Part of a small language model's weights: 4 heads of 64 (2 for keys and values), 33.8M parameters.
Each number is 500 + 25 x the weight over its row's rms, rounded and kept within 0 to 999. Layers, rows and columns count from 0. Numbers have three digits each. The size before them is the row's rms in percent of the matrix's.

# down: layer 10 MLP down (transposed), 1728x320, rms 0.17, rows 1688-1727, columns 240-319
# gate: layer 10 MLP gate, 1728x320, rms 0.184, rows 1689-1727, columns 240-319
# up: layer 10 MLP up, 1728x320, rms 0.184, rows 1689-1727, columns 240-319
down1688 095:480508476518514522511500499504486501492542480481484539497507478507494517509481523517456505543514476452466516489512505511507506497489496464499480519506484464529490474500471512506448492456518463486496508505492533545525525468473525525534497536
gate1689 096:484485561520478492509509487510516483503482508516500508445514527537482553455493479483521507540478546464462525495494502504481489486542465489435567539512504525503503519488483479508486528429496503524507488506471514510486473503506521514498494502
up1689 097:489507523510468489504475514524504475500495472508491505468462487525477510497482502508493509466528507470467502531483505531480501520478510487489588522545519529490500500510527505526501504505466539521480470467478478475499556546499517493470491513
down1689 095:509463539479514486462513514491537561525485464478491500473535542517498490498503508479523536462497536517497466452459500451513540478547507471472506556509513499500545514480481511508537500495491470496525484475498497517447508502530493521494526539
gate1690 102:524477514520495492514451535484499508518536517509492521472542521511454491484512494497497492496485538493498534535502489511511525464526491518536479510472524457469517496467498501510439565513478476510490467497500467487537480491500476462478478503
up1690 101:502534539514456523515486511500526477510476474470513503529475503518500484468458491512475527509479497482453481457533484472522497528480503533526514494475496503471477497502475503471524509469552490498467521464504464483510524500497501456471521531
down1690 104:483499543502481475505501511499482509475488478486527483513476544493517527493529455474516505460506509489515541540506484529480497540515482550437473520518487506536481453510517498541495480495470512479477489510526556462507490466471500501508513507
gate1691 102:499476522486508495509510553520490457494492511458466496477525496496503509510541536489482466490495483482505487498518464571490520505484456484525483493524496483472517517483492481498525518480541480482485515511548509557498474519499526520490462513
up1691 101:479498500481442544529487487509456515517488491467478507534459510484502472522508543513497481500489517438498526510482464491482531560506520527493457501484506483450483537493512513514487492472518496522522515513496479500517471528494508433501465534
down1691 103:543563481500472511521488485525444488500499505475495507489492497505489525502520520539528496516495523516505498515488542465489556514511517502471509447469495507462504515543527543485487493466469529498500448481513518465495513508506458481472473498
gate1692 087:503519515471492489523515531538470486514550481490533475493504512514493503499540463537478483469495502481521544505492526505466478522533519524534480504533505539525499516498478514502533486544483505440491480533447515504490494482465448468520488468
up1692 089:506523504500477489520492516520511517506509545512458486478508525514521453446500536489517491511514513529490488524547523526511516474493480482484524504468497465464480445521493488515449463481555474522526500491523493492484480514551494551468513546
down1692 092:516506477522525507483542526525571543467483479501501450495538464463532517508528509534511517454513491511526496499476472502503483501519510531488485522487513517465482532485533488485456455487442488498436523500479472473504474480515506494520506506
gate1693 107:506472520495515474492541504483471510449510551473491496539453515528478476482528494507482510488496484469477504481490512513489435519536471476466477540491549427485517516525469504504464509496493513519529523511518465522498466492531498538504542491
up1693 103:460508480534508521501480484509502488508530510520576502466493522478445539511506536467527482485508451490538504509466446516504560520502452491537495448476471475521521508512489490490462506480478504489519482525489525463512509462481486499516508520
down1693 102:470482513538511513513494456509496539496510499522463480539478443509468437503459548495497507510479511476472495482454472507491507531491474481544486505494495497536560508537500497518477558514532483539532487529503511517514462487508533515486499519
gate1694 103:539505509482487471518497507531480512528515480548489500487522468465518473485477470501509499486465487465538505502488439476488483475491516522576523491441467471502501507481475467471502466480534519533545463504482517504500499529531516482485511480
up1694 104:496517471503479559480499477532497482528545505489472488547507466479518526482484467507542500516527520524463496516503476446562528478495505478488492488516510486531483500507537547493491529501516470500546534470475462486454477524512517542523509485
down1694 107:531506505514505559555498513430502516530491503477431477476507477505494491536479501540479468494531464532508480448520451480485479465497476517466511513500533497508503515473520515498538490455493496527514464495494449512485558530503506536516505470
gate1695 100:516468499434524497520488485477475465541485520468513504518515489527483473481475430453479530479518533484544518493496492442546476506471495488462520476484490516484515452503456510489536501496500510544500494478498504504481477490533450482484463505
up1695 100:492542524558512505501568480517515523500485489533504546491519541487487469483477509480528533489505490458463502499489479498477502486503519501555511547505466525539501525475511462493539510468467505491466525501557540511516492510465517518480542530
down1695 100:492499526455505511453537452497534468516537485507512539511466490549508477488469471465475459510488507510493535493484487564547522492522542464467508506495531511502511455502486425483510493492534559508490455482476529499479532491546464517527476503
gate1696 103:486492514485504468476501462487516493478521509518503513476543525458495493520495470565521467494486505455493505490543479491513473483524475496518467462495510537494534536501472521478485508464524527545522510526510499452467493503533511511484439508
up1696 103:481535550523490502466552467527508480478533516510491544490486472550499473510516477539498457513495488514482554526501495492475528488503495524472497505483475499500514542530481534479516542478571520499523496525515454480519488472492436498458506490
down1696 105:523466469520470455507523506533474515486549493527535521504483456519502469475533480505452479525488465495523476503488526495515503464483495528507480541511494487513459527515499484476503494474517494485582484519504493519548446527440491555513517483
gate1697 099:503500445502472531503513491526501538459503532515518490505515502478532485495504488486524498482507483472465528481503479516492440521516479513499520528491505516505458491468502525564542505495514489499522520535492463465499459478530492524460519455
up1697 099:489476512551495512511540513495459492527495522514540485504486476462526522501483472471526509476523527490501462528477502485549518474526511486490502497508451506451474502506452512496557483540499532488535489511487512447537492463514504469492516521
down1697 098:497497505488487581518500497510510512471533566506515523512465471490497524486521489505487479450460516494536509537523508486473538525499513479525501491502519549486488472516512517482476507475537511534473492498536512471474481483480470508463543512
gate1698 100:487513482493474478513456518457541472466535499510501493475514490501499515462453509502508509482512458485506484481543491504484468480499429488519504449547481530533487520512524512510536515502489447504485474482436519511431490555467501535488494474
up1698 100:533513509565522458517543501492527463481462503446491475497468533491514479515498482529535481473505495484512507530492530512485520484492523518549504544508480521500507531477474498503448519519554542553494522536517495478525521520537500493510499502
down1698 102:505469522502534486527514473558540458510483511499479473475458491460488472491538560529498488480546499520492492522546526508477458519506489559558478464537488511528487471486509505510488521501488543489504500522495512498501479473517465508466481462
gate1699 102:507503463489500475522441533493450477532548516462497453505485584561465486477524510512452474447493505546521540518432491491517502525479500520476523526502525521548550512477521491468531528540460499527510501504530531470470505488493470515508506461
up1699 096:538509500536525485483514518521548496522544502462494470507476465479473538488485505458459493513476493500489516495469528483429535499529494519550481504500509520469507523484513527454510523497497505463510450545540523477477476501468512506473514503
down1699 093:517526464523495494511497500534527504511483443482554526474516525489521477491483501466511477453510519524511481493553500514519520475507517491495545509449483503502461534485528527531472513483497523486532506527500488515496487493487461496518511521
gate1700 095:460542474486530467484534453516524463502544520495500474511522496542470492470485511492512515494515494468482497492487530496487474475472475500499505485512520496522535483526466497519482521505545506508497467511478471487499541457482512519486473479
up1700 095:495492511476540492519554489531493487499475450511519538461516501543460541490517464530506503493476528528485491492493482469499498482509475516492488516519495452470534496531489503495495525503519484539480479504542468517477492471499533488513534514
down1700 096:518531515462483507502458551487523499536504525469526537497491485500502481519515507507501481547479483562552488523535433486510509514497490479521503467501486521545529459494530521506491503513522549540493522501540543532519498483508500460456499508
gate1701 098:506487487505446513445521531454498456484493470485477483500515490462462460469468460526538475476499490501531530487509508507508525460474494491482483541507476539519456506525517440449523483467547479531497499473506453479486477489573475478461502507
up1701 104:492486513501510464519506491510515545490505476495547467504536511547483536489494501502476493460478507470449521521502495486472521457533508477513509489524537492492536505489506569504515488528538490472482514451462479486478470530499467535481461505
down1701 097:502547469480479515529504513496452520478520503463513501458518534493480493474495505557471524516491511514471544513509476489519521483525518512505480435533507443494496505497491561514511464513468494487477493489485516487522498486462476480496480505
gate1702 096:508490500499483467526493479485529506483470516519488582469476528535496526495560514495518484549485471505481447456536522525475497528433513520514513496458507543493529485486523506523480495506509502519508536489520546496502519549492480501468519526
up1702 097:535514511484517521511457507494525488500512496523530536515481491540507500509510472502508482466485504552501467462519518511481505518470528508548527502486482465485531481495549518489500516562475490499483494441534456538490487516504486495524519499
down1702 095:488474494480514508527538489519485521495522500495455517501486506471466486477506515542522496458518488485498503503490501475496461483532528517519479487526498498511509458528473452501455550503497516496532488466483492512459473535488500537513522484
gate1703 098:487503469513540453493486512475435476472531511535445512504471516482515498538483481510476526476521504487524547488461494482457509492533501460547510493493439510542524413514457483520528504490532523498530466479540497519488479512524504533483503497
up1703 103:525497528537537483486464482498474544530516460485517525490462497499510513507484485489481464521481491470485483462489503469522489450470548486457490479486523522518460505503527480489512483466557534531486535537487506529508545486483492445504473497
down1703 097:493502546484495500514494505498508515504522509491501519507517464507478458494506523512480508506495491523528454518466492535470484501477500469464439475555505477549535499530494476478472542563512514523520515456560492460557475479480508474487519493
gate1704 105:509448488501492500499504500520485526498519537540501514479485483485515492488500543486509504523496462492513519510439477545469525492490531506553501481500489488465455472528524515499501508447508548522502479570514519487477502488491508522528498513
up1704 103:495508453523523521475504558506486487498493511515475510452500539495510530495533525544459537515534495475518511526508481481493503512485507506514499481495494486516465500524507498492477527516473503543470506505508472500502512513484488475474499508
down1704 102:517479477535508507472472512438488490452498542494495442495472496534481465537484484486503498500525484506496516512491516495492508492527500490506522477535493513507503503503501500506411491518485469508527532530500522507514532485526529455488429487
gate1705 096:496523490491441516463489519476516497485528493568528519478483516509486464461493461508447507482517476539494513498483516494515525525491500496494503493489551497477534448503549477463526517509542486513510464525510540483453490506479502540488494480
up1705 097:506462487500498484495468542516519500485496529512476485504475500457484477449521518513523486513522481499486455540503450477506495513482529492480497504503466500514482514523526499493486537507509465509507500465517451516532523461543536488498512491
down1705 098:546539528461482504465499477475499468468478491461500461528464522443460479524483522551511499518488497487513469473519519493505519497500517463483511507508455504432481527501494456488471509543469500483536441469494510501528519482536520507471494525
gate1706 098:477502524500503504537511494469483528487490479518522481501519502474489473495487482504489549472513454509515480531495571508496447496459516481515505481478453501496519488478496555471502492529453495516505513510505521487485480505521474501492467496
up1706 093:462514488526547481506469520478506521477563512517542539492492438501515554565500478510476477517504524507452486476490516509484486503509498487570483548517523511510480537484480518510469499528501471519516522518520493501505505473543518479504462464
down1706 088:495503500476566438467507476508534513506503471494550496519517521493557475517500496500510531474543508508491472493508506505479492466467467492493489533449475505503521468491512478481470488513491501536518490500493513510537457552517502514515448513
gate1707 097:488490543491471495489512515530472537459527491506449469494521439499478499487496490476540538518435573483495480532509461450518476498491487488476501525500477511505520519481498494475515490452563513541511510494530516538543514473561492530514469519
up1707 102:490467503490520516506485462528482499455477483525503481485470471539506524494513449479511526484492523486516495514515467459538524479510551480520507505500476499513517503534493515467491445535542506544472516499523482517517508548515500501476498495
down1707 104:485473514494530542482537480492499494490495502544519532486482535509483521477470497430526459483523483493483522506508490553500529448473477517494523509510472539507502509497536491494461476495473573515490461464533465540523509548477510539453479510
gate1708 094:478477506509518539453499473531490563465514485538487467508500471486502500520502484514519474501522464468526492484528525497475520510505512484499503475506554512485504479535471491473524459509452499446512480538471500510527481516532503504472521526
up1708 094:466474483482472496526509464506512503483521482504524486524486527472537494533499502481496510500549497523483516513534521478516525480539522554467489480495519505477484471555492478485493482488461503508492521514502544517490510488473531484544507525
down1708 101:481501512509494528478523500501479519518525482513526463477483535507529497482512506520467496518508536494470502542494476465507489536505484506509522435476528508493481523504521509513499497512479510495526491455475551495495504533544505518513484551
gate1709 097:507469523527491495469453494508503526500518447541502493498513477504501537490525495482466492506495520490490501505523514498504479481518508472519489494456523493448506528509467447448488479484552511511524490481499481529515491514495496476492464515
up1709 105:515495477492499513563533471497507485482491486496485525491486508527533464467505486511545495515507489560504479493481510536451480510507503535525487531543473486525522452475527589498487487524475522576534497500464529555510527511500518497530519454
down1709 102:468544501518480461504531522547515508468446496516463549493468500477525492531501467477512507474496523527485483528503490498502479478489488545557473482510518479485480516520476530491486477506462512535533504511483473466504516506474537483502477487
gate1710 102:469480521516544510482511480459538480500499465512484509485525514529464471486484521507554525488510510518506543492519502474501543508562470512556535460512505525443467506525467478506502532475490510533509479524516541509525507471470480461495482486
up1710 105:434511513453523495506504488494511486491523511476486528516509476513512543482540503457504476513472509549516497512490524529529531506539519554470464502514510535513476478535515481474537517548467466444470463486467480502513506523490513531543509488
down1710 105:541483490492461473513465455523518493514544511537506521526479496534508510509531482484516513472484514494506535474507499462521502544461531536467481495516485500487510533511497514508436519482487518535502462461469487505470484510473454526498463522
gate1711 095:520491523520477482485542475489487521496520567535466488509497486515505544523507491507475450526536489471474476508524497474514506462479496548509511503514549472477470443528468502511482488452539508541486480527555461502477524514515491508477524497
up1711 095:493502501525513465535496534519478504507495496517488513498471517519500490518503501541494477515499472521485483442523521459520509502502510507480471508491541490520518473490510450464514493481528513536497507489509464533472524531523462492457511512
down1711 092:492500475518480515466506475526513502471490550531494468481450495490487492464505421537501532568487486473444486550462519446478477483489511428470535520462513543505466555526498503516564519515531452487488513517522506521541509520493485480513514507
gate1712 095:486488545495529468486514497519487484497475491525484474491476529507496470485509521534477490534497509518495480443455503497537523506514499479492452522534503523542521453519471557493529469547467495503480505501466541518474485478493453523448525461
up1712 095:509535497501515529517482515504451508479503532528516481496488474506479488501525530465481526541530505483467506528509500516497518499509530504518487514487514490510507471484511488522477517494505475489526497538516456564492476506521477518534491492
down1712 097:521503523517520478520501500551487474510492514556493504473486521541509477466505492526522502501475502474450503450474485532519460465520441460471492536494465507487514525502512504554528552493513493510475504478474505475484497532517490517467468512
gate1713 097:518533496476469507503535486494473462553505507482523504510472501503484511512516507572519548482483554489531513480500509517516516504482510468504509532484496477555506505486460494475507485532564500445516519522489495449524483512507475495498487475
up1713 096:495536509502541519519526501495484487486519540484490510515486485487497505508508502473510542528454519514512492507557484491445523495551547482503482537472495505509476517490468457482501513492538503534515522497493489479503462517490449519498522498
down1713 095:526452470509479454501501496512483491512504495502456490531505507497508542535517523500484494469507543479525474540479492531490491474487511489552486476516489491513464476541448489455514478508465485507526532509488480518459527544478453480491546525
gate1714 102:512510495502491541555494507510515450550519477530517493492493529507478496452438530483476519449503479471511504518547483477500461529471492509469500497501511486486485507503491478516458539526517547493471505511490522455487497475517484503516413500
up1714 103:518503482523504492455505474511489449502547499495512526519497509477518493483526515504536493490543521484541458520513473472514504500498532471457480478504511488525479531460482509463473513496456490503486483487513522479533507518536535489461470521
down1714 106:474533517552497482534477488498489535495520486486457528520498485500520511514503458454507502508506469504557490540535497484517523516483500485523467460491527473526556515493507460533493510514441493487559515513520499518465514520535524466514465534
gate1715 093:529483511487472501473435495526442496488508528500498544491534478475492552481523506496517525516528510492540461486503502493472513483470527467507548527515502525522524506519512458507504490522502459510422522492525488539468492493474548552498502467
up1715 094:447521510525490512480455562503488537478542543528519522484493507475509528482497498499533527506521505473474548511522473493478467530470511509473553501508543512474538552521523522515488460501518509489509518493499521541476517498473500543534510487
down1715 099:525519493551507512470489574518488534450495465539504500510518515516504453502456476530517527468470511489546497489509464480494490521515495445527541476479540494480539517486497528476536483472506484541499502517540517529523493494480479511456548471
gate1716 097:512497523470458536475455525538484509500480508524505489527500524483519490499494491510489500512473546542485485512494492514484551481460464484499503534431514525497508502491475485513460503498520471478522479507489473480506521488489507541524525531
up1716 096:492486493528507529488495499465463507505511497486524537517473497482439510524505479501499484515509551509481504528502506489542495499476511475474519498520464505467491517496512498491448461476502524491481510503484518490475540524492543453519490515
down1716 098:460497521510520501484530484517464482458508490452448464498456497502509538473505490435500522526523471479464468548492484495492490486507511502533526452506508499453523498544533460494495475478514523547519493537505513489511504514494502481520511549
gate1717 096:465542508512514529513492504495522487532488495491503473499477526516500492538540497515557519511481467508519510511511481538502469482506525498465525478491515458498522484518494471493512566474477500475553522521506475514473503500509539506574533525
up1717 098:510502495528494493508510483532473497464478503497534504533514493511471515515503443474486477500451525486486520492526445506533489488520489466523500507493550448498555483510522520510450469478519482515460466510504522518467495486552507530520513490
down1717 100:497466480496544563515486492501477451508506503470532494499474511554470484506520462498538516508516512507506508470495441508530504494475486524438500519490500516498513463524505522529512459513508491493540524487510550491482515495518511468516541536
gate1718 101:531510503521549503574480499485514502517521473515535485506500468513487498548494498519493477487530547504484477518516523481478469512466497475488488487459501534498463472446499483522503468488520539500483447449511475497515508498491494519474489521
up1718 103:461503520486480480501520508511505526471511520543507523509508546521477493488516517492510474477445522491541504526467437526496507484473497535489480528519478484486517478518539559503502485536504492535484539499521482506492508489475507478506494478
down1718 106:487478540500444536502526506505503477462483518519502527502549534521522509498517491515516513537484503556504529524498501512496499491525509469507520533503504486485532531473520517477494511465520505517495505489545469505455463531505535479464475521
gate1719 094:509529487515496497512497500503480525457488488481493490524552501526488462526479514511455488517509465516521494475437501451480524514496527483468498512464471491484465465508498476540455515509546488477505491488531504516470485465465472507479504496
up1719 089:523486532520498480532494458538526477506474517525503495476510528545498495462484535508463448458494467515511518486486510508485559497451465456480529467496520487512482495486516479504480554523478428493457480490484498515525478520511476502467533525
down1719 096:544516471537505527485472545508509481491520486517447490448485515496497457544498531488486501512506484537483538508496489548534502461480527510478546507527530541457486496494514488442479472506540471504524517511515506471507513479479464509485494484
gate1720 096:484441465513510547516475532539506464483519515491479507531470503510565497443486476493478481501473506490483466498477504526519506514505471504513549473473473444485501510500471516484516488522493506479473480555498492502545490506512474497525486564
up1720 096:540465468485542460495504499497520482521495455543535486479587509507460500528509597538529533501457523498498496464453559502489496486527525525481542486475508485486528520514487540530516485518479513511495477488473517491482511489515492551508473515
down1720 096:477470441512486497509524494500527492501509447448495498478533535516497507542512519494526506489503489521529498521531514478503488532507491514480509520486530496491514474525508471494506474539530509481546502522524484451494486463503503533486529485
gate1721 106:528453485499461504486496539534449462500525511534524489499528511502511493482509493498536507490454469470502494511468533515474517482488536491508494465522491486471444518461479484501454494487539482547498478547511489477501482490565439527480425502
up1721 102:503500493489499498500492515502536523500490531501507536522476551474495486511468501551468494481494439526479490493483460511509549502507532525523560478467530459504515481494497499523509533513455500478550493500505447491515477525492502516502548480
down1721 103:493481463533510540470497487485515554470491469481529501528508529491502503439472495524450463488502531538489519472515502511484507516494494476484514541493518484511478466554472483525527461458510484502513464494492514501505555551510533475525512508
gate1722 092:518482495497487501526507465495532466506541482516501506497473504544504526494486494502489492521545490491488526504450450502463511525503536486476536463473514518494499498504530525512506542452483485510504473472502477547526472478577485460493531531
up1722 088:473535539523464486512480495487513491493527482448469485497558497510489511481512505491519519482488489497478467521472475489523476536501463511481457544523562478530483483459489470500471527470510472496547499458511571516480482497488523559549506500
down1722 091:512501494468495517497552490493478496509546494515504490492479484501491522514498527476473491503462512486471540538489507447504544470466537461516518501479505539484536486483499513460486505455482514510479483513491473485521547476519488481496531513
gate1723 097:515486476464504513519464417500518532481532494469505506520507498494513529498507503546461512522503502489455457534480457494435491484521481458487477480486548476452490497493520489479476493534512465470532514519509545467548473485492532505464482484
up1723 100:535440450518508501481462488547474500471525524475516547517527486520462544453509535466509506523463521514502506473517523499504513517498507513468512510519479541510540512535532533534507520513521507478505491515518478487522518483451459529522456533
down1723 102:485532507473510502460483493541506504493501494489505524538487491476483477549464478494500509517504497493500510462465530507473451483505503499476481501493531507472476500501449471472511489452489463458510532494470465510504537518546529507519521510
gate1724 093:514506519514474504488477508503446491505504493543499503464476525536457497519496522473515482482467477467507532480497510510520444542503518530564516474520502498509494487517471475511525454526484497506455456518500514500517456523526490516480523497
up1724 091:507514529477538554515517500498540525464533502491510539532470489500474451486538508480457519496488532535493512463507510502515483486473481513524532438518537499549476494544509485520534488519498509461496518499526472494459479483495533532502463509
down1724 099:516534541557529490489532510490493503545502472501493465509506538532550487486494528467491452457485493482508485514476491487482547461502508491512480511510525519519509525489502481511556498523433506528525492531479475503492494461522468497478517484
gate1725 092:515536526503531513502499476507505475497474482519528534529517452428517538469509491522471490497517485487543511484508531492512531484491478519472491482530521461471481515490477505460518540476539492526524529509463494504529515500500503487500497498
up1725 091:532502472503477517492520502506488488521492508549516490552517515515508491505508540528500502464494520503499477516440462501508490499456519456500494496472497496497502505509456480546492477522561536484489512540555473477465511513515436529501520458
down1725 097:498495471504476506476483472516511511511486436534466496534516509506511516520492459531495469492521453492532497551471464531502463493485489496493444502474490469517532541473473490468536462538484547460513495555504510456476539498529495511496491498
gate1726 103:466500518515491484476521502518478476484489519491511467502546478466474511535516506493476456477518477494508498457525491486513483501508537489497493514552504526460429507508512501524524460532514497463508438474473522447472489463490543477519500479
up1726 102:457477522510471495506515491510478475485528510510499529491522519534542481463487495476484535526449507503479479527485516463473536469504489453468509482470517493512493496522486503520459476516528520501515489520488493483501472507487493509492487506
down1726 102:501488474452533490518481445462522522480504469480454518479508495465457468490504531540475506496515494527516506519462541514469465487486502529532513487528494495494478527459494490484527504500527523503519508473535512550504457499525450502539454530
gate1727 102:518495529468518490494480474479478464507512505505491526501458502526492510488524495537493535480513465526515483507497488494511519514472524474492473525533516470540504465516491467496515532502500499461460473493518508540475473505502462470475511502
up1727 098:532484493495516524494463509538502532516518524508513505549477513473492466509512483453517472483494499483544519517517494453513480493514471519508501533502504476485519541512509506505521547511507493498503503509529559450522483479504537472529519475
down1727 106:480466508497547519463495496499501468515496510478502551516476564532493564493483512533504517488516500484521497525497522502566525500451493483507485535521469433498529519516495490497485526478505529511460472526491592495501471480516504512527485476